Weights of a small GPT-style language model, trained from scratch on English Wikipedia.
Size: width 64, 2 heads of 32, MLP 192 SwiGLU, vocabulary 2048, 0.849M parameters.
Architecture: no biases in attention or MLP, untied embeddings.
Training: a variant of SOAP for these matrices, 83M tokens, 5074 steps.
Each number is 500 + 25 x the weight over its row's rms, rounded and kept within 0 to 999. Layers, rows and columns count from 0. Numbers have three digits each. The size before them is the row's rms in percent of the matrix's.

# layer 4 MLP up, 192x64, rms 0.25, rows 0-191, columns 0-63
104:525534477499496516504496496468493491564474501536463492473495483460509509487495528529486521464540500531548480566494492464526545474499472488495534490502482508551463507480513508511508505504496514
102:480493474513519506525473492503488496506482450534477462480471490492526494505465444519499520534505506503553529466511490472483479490474501430509473504516520510491481462496462523511501478527451473
103:469467470488531520510536475499511527530485519498499517455476565490507516536536514467481504483477475507492484477533465518508440536528498494486484472492494544493505515481498497488463465508467526
100:527500516545512502511513513549488495512467521478524461510487468546520459546506560476470517500485486495499514502505507481493488479514509540510482452456465526491502477485519454519473471519473502
092:527510494516500465461484526537498519539516494483494501506519496480534542529472513509510505482470484448526508505481548528491530450502479500516505452502457533483518526431499477497481504496525495
090:470457524488473468470516546460509483481518497483493548521512503509499484495524529502530540511508463470465529509462503527483488501471522539527505475480509490509480569483477506477506503491488550
100:522507460502501547520484504476485475479486501506555486494441471522480536515452524513465508533493458529494493492510501517511532450491485522511480494509513513473488456457474478481528475484512473
095:542515438501525511478515493473503512534493502493480455495524520490475506513520493523482466451505493511488507505515490519446530477467526519484475493503500458492526456505495446494541464535536499
096:542494492500506496518537485535514454524518538488510474491529486497485511499501540505476501472524479488554516470494488535474504487494438509469498445518469487517475463448498533510496479530477508
104:478488511536506508461476540480476553549516478488498486493481523485480512504510525445548571495478520503509522512507503505519479487526529489535459458478512501515497483506535514510470499473490524
102:569529442495496513488477506534520541518516486487495519539477486550527496503489489478503473484534478501518544474504517507500486484530524444487479513495517508485521492528520536529499507480455477
087:504501481500503518490466523536527493516530472518543529526532451462481488506504470487512497573509519509503498495515503513552517475478487482503489540496436543516510466529468516516506519492510492
093:549503490492528510475513492473512422479496497535500522513524510470498472431522499438507461532482505488517498469534489507505485524510523517517517456516501484504508561500489500489510524503501499
093:496493479489524527495535530466488495528481511520495513543448518500514461478518496486524530478487560478531510473501502505503491495482536493490494492500552546523523495430494483458485470479476495
096:487474536571471491486475502470483492512505502515479443512496481533489496515494483544477513523487473505539505507527485523475506503520509480502517518534527503522490526478524458490471512546569512
094:464495515489506461514520486460509513526505507498474455522480504488487493498506498469478437457497530461522512489472481561480469481470492476536496509479499526460545497523519546506516484531493494
103:492508494483515540476509470527489467497476483487480495546566503459489479526463536470488485527523466541524441459502493518502517510489460514508491511464498475490487516487507511524523504503537536
125:498501444476488490513488463478532501506464509500512500506569477520501467490534492508515511517475481467534462463505496533482469510492472507503508478482523497513431486495466516531512459490456503
100:493493548447525514466524539521505478491450498491472463471503524474485511519452537486481439477516492480496518513506481537498498486494477469512478518513520486486502473506471460509491515471458529
100:526519486504512509498548477526514484520494481482492507473505515509483506466486463507469541551488506478542504522515499492476544527489509490498542537517458505474473503543459493460530466529525545
134:483488521500475489522519485483487581474510506537516503488469507495551542513475482521509516465455499520484537465467490465487459486504464537489507509505525491491492491532518521460511541514487512
102:518476503493473482537471476545523494511487506504507559452528486514495523486516517470508483502453524518454466532480508471507520521541508487493474452447490520494489500470526504483499501552502505
083:496527522473515520517520456520514484514506495526520471477474487469522528491504494508464464517472520491507509500469496521484524521535496445502496425554516491502528523514514514525488502549514451
114:516528453486496506530499504486487548483521535527498530501508517502487504528434512490441517551467473497488503474491504535493512450503503504567506528478515490510524495482527502485482484494510540
101:531475518441520509549522516529546488520490499502491496520505519461470532550488453501474527530511482539507500465508511540535530493505480525507525487513497530477508490438512505492486494472499495
096:481519492489509482484481501515503508530504491451492472485526502520531498494512512483483469493474533458462473503480514443499426448526477495501525494488484504522537491518488524524479471492466444
092:514463490491532479504567491474473509493465504520488445452476521494476476524511526519483492492478480526503479540485496519504472534480524508525530501514492430495472464531512495487502470502469490
099:515531470484517492512490490527508508488491482546493517529475517486469481540469548488492555492549515523482499485500472500473468510498518550505458461546489546491519498535504540520518480482491496
113:482477495520480497509462555493511486502520489503466500472471502495502494520530521558466453490506503504454480514518476494467466527478534517476513490495535488495482532462536486521491455445518484
109:524473509553479561504492528558465513488438538502450483490522492528502513506515533530505487490491484518521456511492523487485528496506503530492498474517495533498456467515509509497501506524500461
090:500496489475508537479527518467527492487514488494496516458480526511490496507504559473472454470530491475511480530482499485504515456481420528520485521439514497469509468500494472489480498485499478
099:504479508465528448516517525517537498503455521518542510471501511487547530485494547527488481486484502464502468494520466462515496503544505499522502473506499530483552538473544473515513474512493509
102:528499459477477496496549498517497536501444457481492515521482498526488525508514491473492496526513505496500481493459525522522531500517518480522495511547550501525508506471538462500447498552488538
101:519491518498440515524490476465491525481473470486494528496487461489490503499496475506508524481503461483521518434547509512513512511464459542477504508508471526529447473479492495528492446498508511
096:550509550515492539482485443514462494490557526486487508505501515487490516535489511528483507524488500469512506513495538525550438534491484510487508493488482498543489516470507522520487505521451507
102:508485493473541502523534520532523523486507556488491474510542493491486549485525534481486519484477547484511512465464481500502527501473466473502484446504514526509458478494491515510525536520452491
099:456526490514463539452491494551496517525524476541516487532486481511497476434511482480503467502494468479498548516523540481503508519485518491451464529479499515489526512492511480479503510509463516
103:508474494504475478526487502527523540525532526512490498474521457534520515481510474515473518480498514478474514568500546451525476494458519459492523475518474464488505495471533540497473511497483490
119:547526503500493525520465524534490564494503506514509531515549485485541507497518469511536508490507474532424500500483473494527493498528548503513505541522530505473481496490521504510524540503486507
091:547550487446504492511488445514505483520487507523482509543525525468527514503463520496479518473501532480528506525513466467500535551467470503493519515484501492529463477520501463488485524525498508
087:476488513530440477518523485505501524557457494490510546512538495506524498473493483474528521474480503479535509520484510506530539493534475510502480533478532491414506500496508485501496480494496518
106:438510513498539540465495563479482507504475460504548471534487549514517490515485519502534509486513473525499527513497502474476497487515472495476472473474501485533489517507474485503480462505461471
095:496531466486481462476461473527469519530503549492538513513540512498501529506536494527482537530488544541501499505475506557519498476501504481504488468537492514540508493528515506542527485496473525
109:504480463527461498508506490487513455490477495475488463494500468550444516510512454496544554492484491517488531516508487563501500530512525561521485515500486511488514522516509515497466488494472491
102:542522495531502520455505520517560497479511497490523480482504497502548473522494459502501488549456480498484478490480505497479568498467513506496498480479456475485475525496459497523483471541491524
098:494494482480478548497480521513493476492513496509529502558526468547528488478477510501501487543502505526511489546498521457521461463470495456523496532535524534477505488510483535494522467501479459
109:541495461494514468505486475470513497490521488527477528436469499488531500558481504524482520458493486539469500511460458509483501459475484497479510489480513489485514500551504468486524482479500458
095:447488500447506504518522525543504455470500496519501514494529515493469491497478471498493442529501471471429462497484519521496446482476512461520485476517493485486490499465505522493499494515485525
093:455501520510510544488471487503536497501487568522498541508553497496502495492476509478472522512480497443497479486527483513509529532538502511517444508510531481506492520519551501493519549498483506
096:512482519510478442487516507512516482517525476499468516474489524486491480497471493461469427507498485530468475507457486472482462521485487533456468462514491492481527511497506475470493463528468514
106:482510488495429475513517530495568521513466551499513504472518486498485464514546502484493524481493476482489524497465488474512478461546511503516520569496479500506482504501513492489515508540486499
096:513533512523509510517486539488494515490531508507446527456526493534521516521528475540476524526489538458512509496461496527471520540531501510442498496479500447482497510504477507516477485473539518
106:510459508510549510492507538490566517492477459506493492463534478457513486554535498498479533487496502466476497504488486473515487455481484536539548501479489511489502488489508520528499501517497453
098:486495484544474502506523494514481507511514479458484461507471516502488462503484494469463474482491499526513513512525496507513536515538470493462472517487533488527522433527485539539504487554530464
111:460500498477480505511501511510501521491507478543430475472490474475475481514470456514472459497462501470456502474518508516486484467479496516515467487483560501484475500481521528465473456507507508
107:462486475515507507521454508482501509497508540509472461519484514536493540536497508457533477537542455492501435516536506493505467492493479513488497491518549497476538499485515500466514510503541517
107:518513495512567500493494468502497505484465467506511503518474495496473529504494526461510515500437497514459488481505480522463528540497480523491469514532507527524480462502523473511513528556519550
092:494488517487493500556481468465472525491521503474520489467510499502526459533503487512523496521484474495503480486473475482534500458539449556524507487438537489495543512497496463504514468489492490
083:501494527493489493473451524517491506484460506493492538507508525517464447541514504493573502463525502504482498458555499547510470533479488524505494479497512484456507489515485530513474483478482484
093:462480492502497447528472536491504535505506498513501469463530520486503472509479469469478501482529506495516460515463528546508511519483501498470498467482487526466498455530502496497458492543491564
091:545476498500483514470498523475521520520489498503480488496496510476522499537488534481522465491465539522488509490532526523512483561516562516509522510438526523513538480517547485482473522497474492
108:507457504488509521487541532486491511481473564505498524470474458489544487489466526506493494491462541507491491509464471456491516466517462560504499535496474472481497541485518496510494510474500508
102:509488482494479545539453514496554484521486497497501470510523507525489474507555498501497443534515475532469475485515533456490491522515528461511525517479529531523512533502495532467504531512487486
119:531532526488486506516498489467494513474477489492485465524494491536517511531477533497525469474501476456483460459465492484496488492513448531537527543437536495529497487524524490517499508531528504
097:488501513507521510492529508507473493510502498449511463496511492442500532517485529493512507490516492476496482490553465515489510500465495521438485521513495518478465433452517472524478467527538478
091:471480530465558473486500478485496476472539430493513451505507549472494495500477500488478488534464500496488534497437491538468517515521461485496523502490497517489507494509501474475484489520482497
101:493485521528539503494467506464426537459531497523484495511512501507482515478528517499562492502543485476563504476493483494515537496501490538528508499521511483500498528494513490543519515528472481
096:521485518528521525523472512469540496519522501477519499541501501516532470504484570506491508497493455501482489505474466497532460507433523497517476553508522463522539492509499484479501496481494535
103:505525466514532476535460475498455479496543510512506555494502496504482470517502494485483517550488555490510489489458483548499494487507508512467497520500471537481519562505524508481542502512468514
092:474469451553510493485518503440498501483529513478498507505484541521483491465501544493467494513489511523491518530498522482459506515512515521534526486468476517480556515515486476481515505562494470
112:496509463535566492516476468495483487488494517532492521467519501479480504465476499516527498523473495486481508539498516495482518529532524468466456495446546483465474497469457491459501479498513510
107:558485467483500517509501513509491483542467485461493538527529508501481487475490541461497539500513515496492493488508563535505488486531529528516478479518452526467543516532520498497471518496513534
088:478472500459510509488473510474475471536517485501465544487482485475463528507527543495503536547497528498494502516485464472507495529501472468530505510481499496540505471511457513446453497530470497
095:506527528487507520500479539462523487499494490476512492473484509510560546527498516496492522500510521495533526522501509485457534522479543472480493550482477543450533527555482474489510497507521504
104:519483472519466471489500503505489531522488501487480464489513472483515503526535520506504529482572539499520521551499528508490483499464503542446526473484494525518515476502494475520492439507537487
088:465493484479490474507549531485494501486504544486492513475479552510519524523498480493535487469467519523463472513458563501485470473496510528523501506459526466492514520492508531480510505492544457
098:464505453485519479494546462509509518475494553444515527509458497514522495506488493484528558477497536487524543484483508502476496515526487459498479488470492462487476469520483493486512474468526501
106:532524492557502503525479477511497461491505494518513512494500500496511496540520516539502531510532533530522469504500471475508482465545447502504487497495499476470487518536542487466441513482508445
102:513494484532508485513504471488502546496473524518483499518516508506505501506476535489556511498461472448507515441453504494472449445514470477522541536479506500515476458505519497509521511519498517
112:540487492530542496541547547541505495529520501499515496503477539505482527518489459503540532517481469479505550500533463507508506477540517547534499493501473517461471502504537497488496510500512494
087:517512495509509499480491525502511476504504514497544493491507473541544482522482441526501522475507463526469520506460521480535501425502502515504450472483485479505513443521522499476481491513491459
102:501468492503567509457544519502511503506490518490493545519504521493525505464466465454494480489519501528506479513530529451496503504541494520480489501567499514445480493499467504518509497474515482
110:505507500511468477535492502500475526537520485492504484494510524500481525466492493498521544543471494482550529470505507479488558453509468531497517464493452505528469475515485518455478530487536522
085:522516508518472518468502460519527459508530499518483540483546473479502473483515486551482504486493487535446486507527522513522450456493493529469458502502486491525497501495486509466469511478529542
080:496498524485495509532462500519532494468494495513513461503528468499537491478460467467464506496467484502502543454491512504557444481496493492462481502540481477511490462467523489496456534493504509
104:474525525462519512534476504491514459503515481479527459477472515460456529476545466518499495539501529489525518553492477463498474492505473497496469489540490486487485453528497510505531526487523519
096:515497527477471504534475493471498444538473473527475479477510513493505520540473493459520468518494539448507468466513497519467474475523494496503468485495530483535527501433490479515511497487487500
082:494489495506494511550495463550501527543478499496470499530496502462497517429442490485540547491527487517499521512486542515506536478456488481495483512506522499508497494512482548509503464489522501
107:523520507517487499490536470525525519461537477527471491506490550527492505525484487491527523523500503540558496493454490485484496507498495483504516502522523507495459504450467500520445490469550461
102:479516469541487521538494482490511461503493481473480512469466488513518579510511519525529529515481513449505494503478505497504487534516486464491494536504505501525494514475465467464475523563489493
095:503555513519480526515510520539504463448514491506475474480477513520485505536505539502479515494508542516483516462498483507486550487513480512550490533525502457506475539482507488480547512530459499
094:499535506476519548511531510539506506472517514513490499482532511478475486538519532479521507463468520461477492493508502498518478471530505458451513542502531510539436506537511533528516504500492476
092:531464525454512506502491478483474510503476506479547484509474507525505469494543503533501543495508506525467534553487526458469492521507471526531528499531515509519519542549520531482511503474480510
096:505498467500483464543507516496524473484482450479499487498500480508501502481521523517534506498476489462527474444438499486478474464482499500458511506520462498486484478487541522463452457471495495
095:498486489469523534514504441471492474493547528506448500526512531496510512458465479489522476459527510462469478518522450509496482467489504466497487507446479500504480526502466485512483482489491526
100:482524469497477503482483559476501459471479488474498506480534507550493487483467471454516527484532467480524512517511490484514487496499456490540530483490513489453461489489459484461501522521479524
111:477449518483485500483473473462543566476533510532482512555503515513527473463473484486502497477500538508520462482475515496485518485481471470474516495511494514507482441530509505529475513487494507
081:519559475466473485487491503473455475509461545520541498500505491549511494474501500494481473511493463521498518503508557506482526516519517543505524500524471499462512507473482469496449513476532497
095:537490500478504519479510476492492501465508535467511545485525532538465468531511512470468488532459495518488513471511473538485496496432497479510456474487535503481468486508493458502521523521497469
101:506502535457513511443445506512440506536501508488436484453512480489492475493497522533465477510472485517468482469472478547492500514493498523515507486500484502483524497507453500492509521490529520
095:471467480451507471486463518436514448499466479471505472482539506495492508552516465507501492508519528479483481525475497510462500488514516493511536526490544487494492504480514463501507458505509456
101:470508530447525502488484473541535522511545506467489537514470534506529483494550474480523518469507455497495482463497466466516457502533483477532523478505469497491505526489531509487482524495515506
102:495518470485510517509483545517479508457520496510492500533470490513467444519461493515490525495540464515483504498515515478463516546513490479465508505501520480491462460465503484477523468475454450
098:481551497540519563502450488495512492486512493535464513493504490493527518507508484533538505489524521521501504494486494535488545476509469480499492544540516473490483522484495487486452565497468505
094:500494511538451513469501473497502487467512493500528535498488520538492504496504540508531521494498494526535558503541476473494518427484471530512475563522497501506495497532483496502491475491464472
102:554484518535480531502510548551519476550472506452496496516536483476489502484494462491510463482535495496502503513558508489537528518474525503505517508526499470481490491473467492477479472472493476
099:497520509507510458474526506529488492501495550474504487489526524498515490476487513450487497483474485506495552544498500517493480536482541499515503472485541554507566515556502496488530532508478516
093:518487494542483499495501574485485499546505469493538447446477534480496513495506492493494525505487531489492509487524506540501487522516573492527551507524473478503475486515502500519498496488472518
104:435500501486497486471511516464494523500476519487535477495469509457466509456485496499525502499507517537504543475475522511458481500463498488510497529496488496507481483516533483546479464435482539
085:537531476479474513441500503489493498463512503533467502463479549547498480530469499485500480465498455482462506500518498549513487525485498509469501506459479468453524496489457497509496513493472496
097:482527523503493494492525517490503526541510471530473515473499486489491506556451523510503493495520507551494510472482477491504463451513512521546501544466513480541514498519529558489496529459500509
103:470532470469495498483504470449492502511523499500515490530452472520471498473484500488486511454528482496527517490484490524499489516509530534542534536506482490454487464506529486449540475471458511
117:498521499503513527473532522489525488469492508479473496488449449471474541552498472471472484519502569479515491501482468463494490502527521520495514473491488504557499458509485501512513531483475519
094:517498497513507489499486437480482526498521511490533483493489490513453522484510489483508521481485513445528454468453518493518484518518477515520438493451511487544494456454511474498500474516515488
091:481515506449491458516490510494487480499500522487487552477509491496472470499462490564457526502520529492509490521503493488487520524504439511526485465529516454505483435489504485498532509531518507
091:495533478498503545480515502549492494519530481456527482476511480469504475529459523535476498493557518473500518484512508525499511510463508460485520474510516481496503454539489473503481448550499505
109:500472545508510475520531496532526492518488532498445529502494474498488493501478539499533502464503534460465437529480502467530497529481534489459539479483474525500492533498498522489526498515479474
104:476492456518495532519520526501493490455470512502527492468518495500500498523491499429457479498526492519515493472509474501489526460506481545492469499476518448481478496458534482541533486472527479
112:518511560540504486504508511527464482535546462456530496519465480483554459481525505512506526464520472496492479504521512481558504488487515462495498496487456495497510508533480511488470519490505479
088:493481449517503445529523523448526499526477501484511458513546517519515480480483512493471465529464495483484482466498482474477490494530479521515521485478520497486545530488474510458543497534510492
093:510501493498535507528514497493477460504467503483484483529535527491471549550521516480484525518467524508492517514559516528533523465548533522509507494513504534505528555524485512504547483487491495
105:476503509444506507503504509514494506549487493462481486490533433459498474482517511490517456453500478458504512500511449459501474522505511541512517505494498487515505478485518514524525490565490488
102:503530488487493514517532494512520513559513486463468511479476511490545507466509468511538478489466443474506524477543532484509496522509463473484528505489510519515485546522481501445500545495499484
110:496508528465497477492459486527463521499473502524505491544518515482567451511494500552464525479502494496546530490488543474496502488520465455531495525526534519482512514487509499518477475479493514
104:498478521513498494562514529461471490510540534486500497487472492491523507481479481500499534526438543549513506484475520497480475505496468516539488525523564472500528515492480523512496497471513469
100:530439487491515458513503486493526470528471514492504527542525498476519498462473558465526529496497547508516511550511485492513490514500538499499500506482468521520474527517545466478532512516497520
085:491472508500525482487495477537493453473529508502586476492505474461534503516490484516511489482496504513480518516513459533510510496556481485519477513489468475537517497470523535518498465482480457
093:493532503510474521516551463513528485479509546474529482462440493538528464530492511563520491511484485485486481519483497518487532507490477519524478519460481481497520510542493533506473536510495497
097:526520496533458507461518464485513549475492491535494490489483492491470456492497436491482527516490520499524486500490494471449476434490496480505478500531453523499506470501502521474523477470511486
099:453483519522484472498452470491457476493518508504492505514509499523534493471473496501446466471503479516482502496514574490481500494462506504510494488509506490527471490457468488465563508466518487
111:511488525496531502452523521445480548562520497494521487511465507517500518495537476508482498504510519525492549482560484503544481490477508512516463531469460505521485527507495513534490487514527501
102:463490521529477472512515486484480483529485519517454483488491520454477503488495551517509501505544519491476476551541482491500489488535511498468462536492468474534545529503517510540495508502543477
098:490527493527459518490500464519500524482486501458476480504475456475528501475488498469515477503469500512476510499444482526505493535531501473451470480501513467513486440514459498470488461543500520
098:504471497539496499501503498495535498509441490543482492482545508548502540485528522513482475516516459500514500500497488481479513529521509547515548460506518476556490516524518498479519486504512561
110:507477527527508522543517543483509476558468482448484492526474513497499539504544501527480480550495499488514500498456490464474513491505502523528491520507480531491526500557502471528485509517538517
101:521476505534476501536502488534484530521525523472524526490513503513482473519523505506487494521514473509542499475526528493495534504467494490487571498496498542509503492457527507532437532524547471
104:514515480507502504493498509479530467474452467526466541545511475488513496540482513532508481469514511545482496490467514554523474480497503479497478512477545500526458490468523475456512462508487477
106:558510477480522494513484453562521498518516504508526493482463433502507510493479470499510486492495456498515533496527455509547493533465494484528488514501477485465485472510462516490517485473501480
091:540462530536467488501506512513522504491512520481488492472463468455487475537490502479541476508441495510501500510510519537518481513476477495513440442485506494529466518514485527513532496531509478
094:494479520491462464520509490523503523525484529499513462433500518510541497477455526509516545557530529499476481510487517516509482508505478527471498482499451478518518500490497446509479511510522462
108:470488475515513492509544497454510513511499483486478518493529509467443495518522511479514516463498487488457493517478493504487534462503489498501500496448431438527518512464510496522474534513492469
096:501521565484524504493495465465483499479538509529489509521453490502487488515519484479521510527481492474459491466484461507505482498449496497563498552483505486515498515537494475498470554483494480
098:490455503541489527497499501497507535475514509550488478517515502474518480508492548500471500520537469536482505488530523530503488524463487490490478561473454518483490508501476458468529495537473463
091:495475532523499460466505503522489495520548547498513502489493483495560484527498504499519538495525526554495504495506507523494477502501506469528522487484510471499463438541519465494525489493449534
097:457490502442503502488512515515551506514483508509532490470505511478502511517511439520526485487494526475476511442528505509481489506503476490497526482538522517501549497498459457523503530553479530
104:482508480478468500516486466502504476537489471484482538495470502429547548499481532501507509518511509442488522519554524520470496451488490514517503475527455503514469506486505486481490479519492507
102:529498485483548545536488501552485500513498502493463478509519538516506492533473494555509507499488452491484514486531446488486482487533516424517512507514521475475495502485466488472516498487475500
114:486530491435502511500506487482465514483509491509491561454472530490499510525510470536478497517498474513510515465518484490472483547484472503492497496517549494549446456498483472508477477487525497
104:498513499453535503455529507527507480523472522482566502486483493462542474505493475530470499523528487526494516500503471439489502497504547501509483516478511516472478493567478515485528506496497526
095:538531491493465477509480527487492531508510485549519450459465524527552532519467495485526541484487509525481496480550472496496488485485478499497516496492531511534478507481520543536488485466527491
097:512484498458510480502552477519538529507512519527471509498475555499532519496505461485485503482525516508504517503467454465493508482455508503512535502504489526475499578505477488473500490521529540
094:492486517537501531533490541508489544518521504499486497495468456439513518513492509499526490488511481506451520537497498533546492523517483497481541511452495489529467468485506550511543495468515504
091:503505510509461502488527459509483446474465521471454510475473513486481524489498479471524479519516520503510480519540498539464505465535464483523524486544476493487507497530525564524517507486482521
089:485522539525489521479463492525512508468548480487480504473507480518470500488508525487497507543503518456479494474481506508504563490541515518487491494529498497477461475478494436503448549503480481
094:523503496477496520504548527466535530481566467529525474506515463504518482481520518482533521524531498466513517498464457500485510471505521473484484513534510457523519501488508558520476493468504490
105:509506526418502499450481491495501488515503508497508527487508518475484508505529559454477526492475551472518509497503488523525518506504467503458513502493485560496472495533532505483476542512507483
094:509477519523500508499500479519488521476524515509471501495545451476499514501519489508515545516505460471527451479524501490572482472526507489481528479488474499479470484470529534438492536491487479
101:521536497525496491465538484521539524504526505503536476547475500535523498483510443520486493543498519478440516488529505516464505471471492509529492536514497463494545518496542526505516494509504525
098:500528491494481535506525508500485492514476523523508491485529495495461528533459469443528496503508495539472479508500478480477541517484502494453480573476522443473483450489494520490508498494515498
097:448515557493515472486505492499517516505500480494514530478530505505489535519417497487478535493466476521526506478490500509538501490481479564513509487510482509513522492531468544515485504453501492
092:535469523487537505484484527517490544472520517499501528477461450472522490499483472521525514493488494498468527479458509480502505477508490508519454496490494515472435467479510533458520513554484494
118:516494531501497501437550500501540527498513478475544510510493512506488531485476478500489491496562528556529508531446475493545476507449489485485476503516494506471499474510473477487484501510502481
119:488559527499469515547497529507511501508489520500456526468523474447556525495465458514495527474513505487483494516506499523512511441496494467494496487499464509484490480502488505499542481467450499
105:519493505493520464494506470516491493575529511470466516525490497501506496479521514558479522507510493538562523519487534491502498499493465465508456461488484496520484503507517562521478507522478517
099:504510517516486514508509505476459460559474486494485523503492502483544537536474475501493539517519463527434516512518514547515515528518512529503448495466513499455483485481476505472486479502502496
103:521487481545521521524516502514521487498476502499465531505509508511519521487470508485523539492500501478545471514473557498510503499566480537512489455537508464501492541491520466510524523458515542
094:517491541537521500500459510495469509514464516474483509536504478499509500461437474520528535531538525485487476471483524516467532525477491480464486446510507517487497485450516518534496510491481482
100:461535511492521519467475510479500509547491495500475471455464477447496510520497478453508518514492461479511503546479484479503488493455490468491489519517487468526484458467474487496447496525525509
106:531511496488510513465467503459527530481485478529497553515525502473481515513522551502500513511468529490514451522505487513508513469553519517491515473512463501477492483471549454518540477512519526
116:480470501470455525532468487508470508512510474477504513520542551495462519483539490470512556523488522480516511461495506534518494547548487518508482509532485516535514527509513505521507508466479533
120:497478502503511484440504530497485519479511490494466457478459489533546463505520460513541497506504502480515489484484464462461491462482563485476507472485498524491497516515502487470441486499490479
111:490532508504506515531496567488490515487509536495522518476498495475530495449492494494509525525464503523512511515464535483504459486519484468557447528543511517472511517524498505499487489475441497
087:528485526490496514495494485512569500516505481519499482498487516541524486510547516468496455511486457474514485532483471494466511510520475513509496450463481550512499496521546513499510552541501524
096:519473555501516474459526470498491451544491517468507499511488492510513507536527490496530472450502487475484515460491481460467434453489509497509464511481503510515482510504476498456505487482481487
095:470512523483442490528536511553490488500471527490488520512535503512502502489524487504486520556526501537487469492475486450484471491502507493502541493528474509460541540482478539511502527512458497
077:518471496517530499562488478522501513505488527467450519517469544490517505545527525495510519478496485495515496496495521506424542508549478501512549482485513511486513539476511521506485508527517481
094:483507463524518460507499497531474472465514494493508507471539470521539496512502515484492529488526480457465512498564466523546473471504550478526482518493500507476497497481492502520472490495550543
116:494453530471506481509483503507436539531491488488507523527513507517491490492496492540539549484493514505555496512524474464523523511493510477448469494498536498484471514513500477530533507463507453
096:501482497522486491510483518512470462504493517503488509454505526501537510536519545539468542543511557471517515504503443508492511512467535492536527518492462470534504493485528480465483503488514529
099:531470521492483435551471510552464516497519505500551498508530484510500503535529519506521523517539481507555506510511479460519493510507514504485481493510468513484473467514529495493513465542525518
093:513527491478521495474497521557529469526475525469487483478471505465469486554523518505517523479543487485488553515517482556508540488534479493495515520520476494493513546491514529480528486524497508
098:506543545460519508520485440484507530466484522485472495489543536466467507456476502487467462494461498508511553475502463494505490500501523542517495481506503481518485522526506528517513506468479483
098:504494486539471521509507500546502537503534507459483550484498424525507468476536516523515524502552508486482515506481499497538508474509500529503534521534487478477505478509533475467473496476476516
097:520503530473512471563469462499512467521494453546467482500468496492555493507496511505465443496516468479515495530511502533543492527486463504494526508526523493506494493505500550492486525483510506
099:467473486457521471531517480519475492503504550551482498519536540485515528501501504471455466485538481514521515507512483521509527486550483506533520528448445505472490511496491497502514512517512476
105:499451528512500558478505493481470540486524489556501463534519510500533502469517486499491544534476548504493533485431502519487513529526502493478482523489549509509487504492482482495516481492496483
097:477484522467475506485527514487480530502482483487469499496501551483485494485531533503520542483500510552508506474508529533493462552548520519529511514531469533464522537520487502513474464519509537
106:500482532498467475478544490497479493501501485512546495509517503482457534476548510483556537467504504486470481547503537477494515494485546511490484528506487544467494499486473516515458506528546495
094:482498511517463516542485478542499535499494461522495497504533510527496484558524510502441482478521500553507515506501464529515518515505552549512497495518510488491499453486533498524508504517470544
095:473476507541494501435511509542469493516522513476511501505499466469510451502495511506492500477525469495511516520531514448493487490472491525476485482546537471548503540456493523503532469517479501
103:483518465504482522533441492509497509517507457511487482497530500453484528510489454481502518548466537545515543521443511510499491517503517510496468485489494521551488506543500487507503540518506487
113:480505515528569508516443517550508504554480485498525512490508498512486515520529490460466509508516489486486511533516524498494507511521531505510509499522480557457554476522501526533519512478506526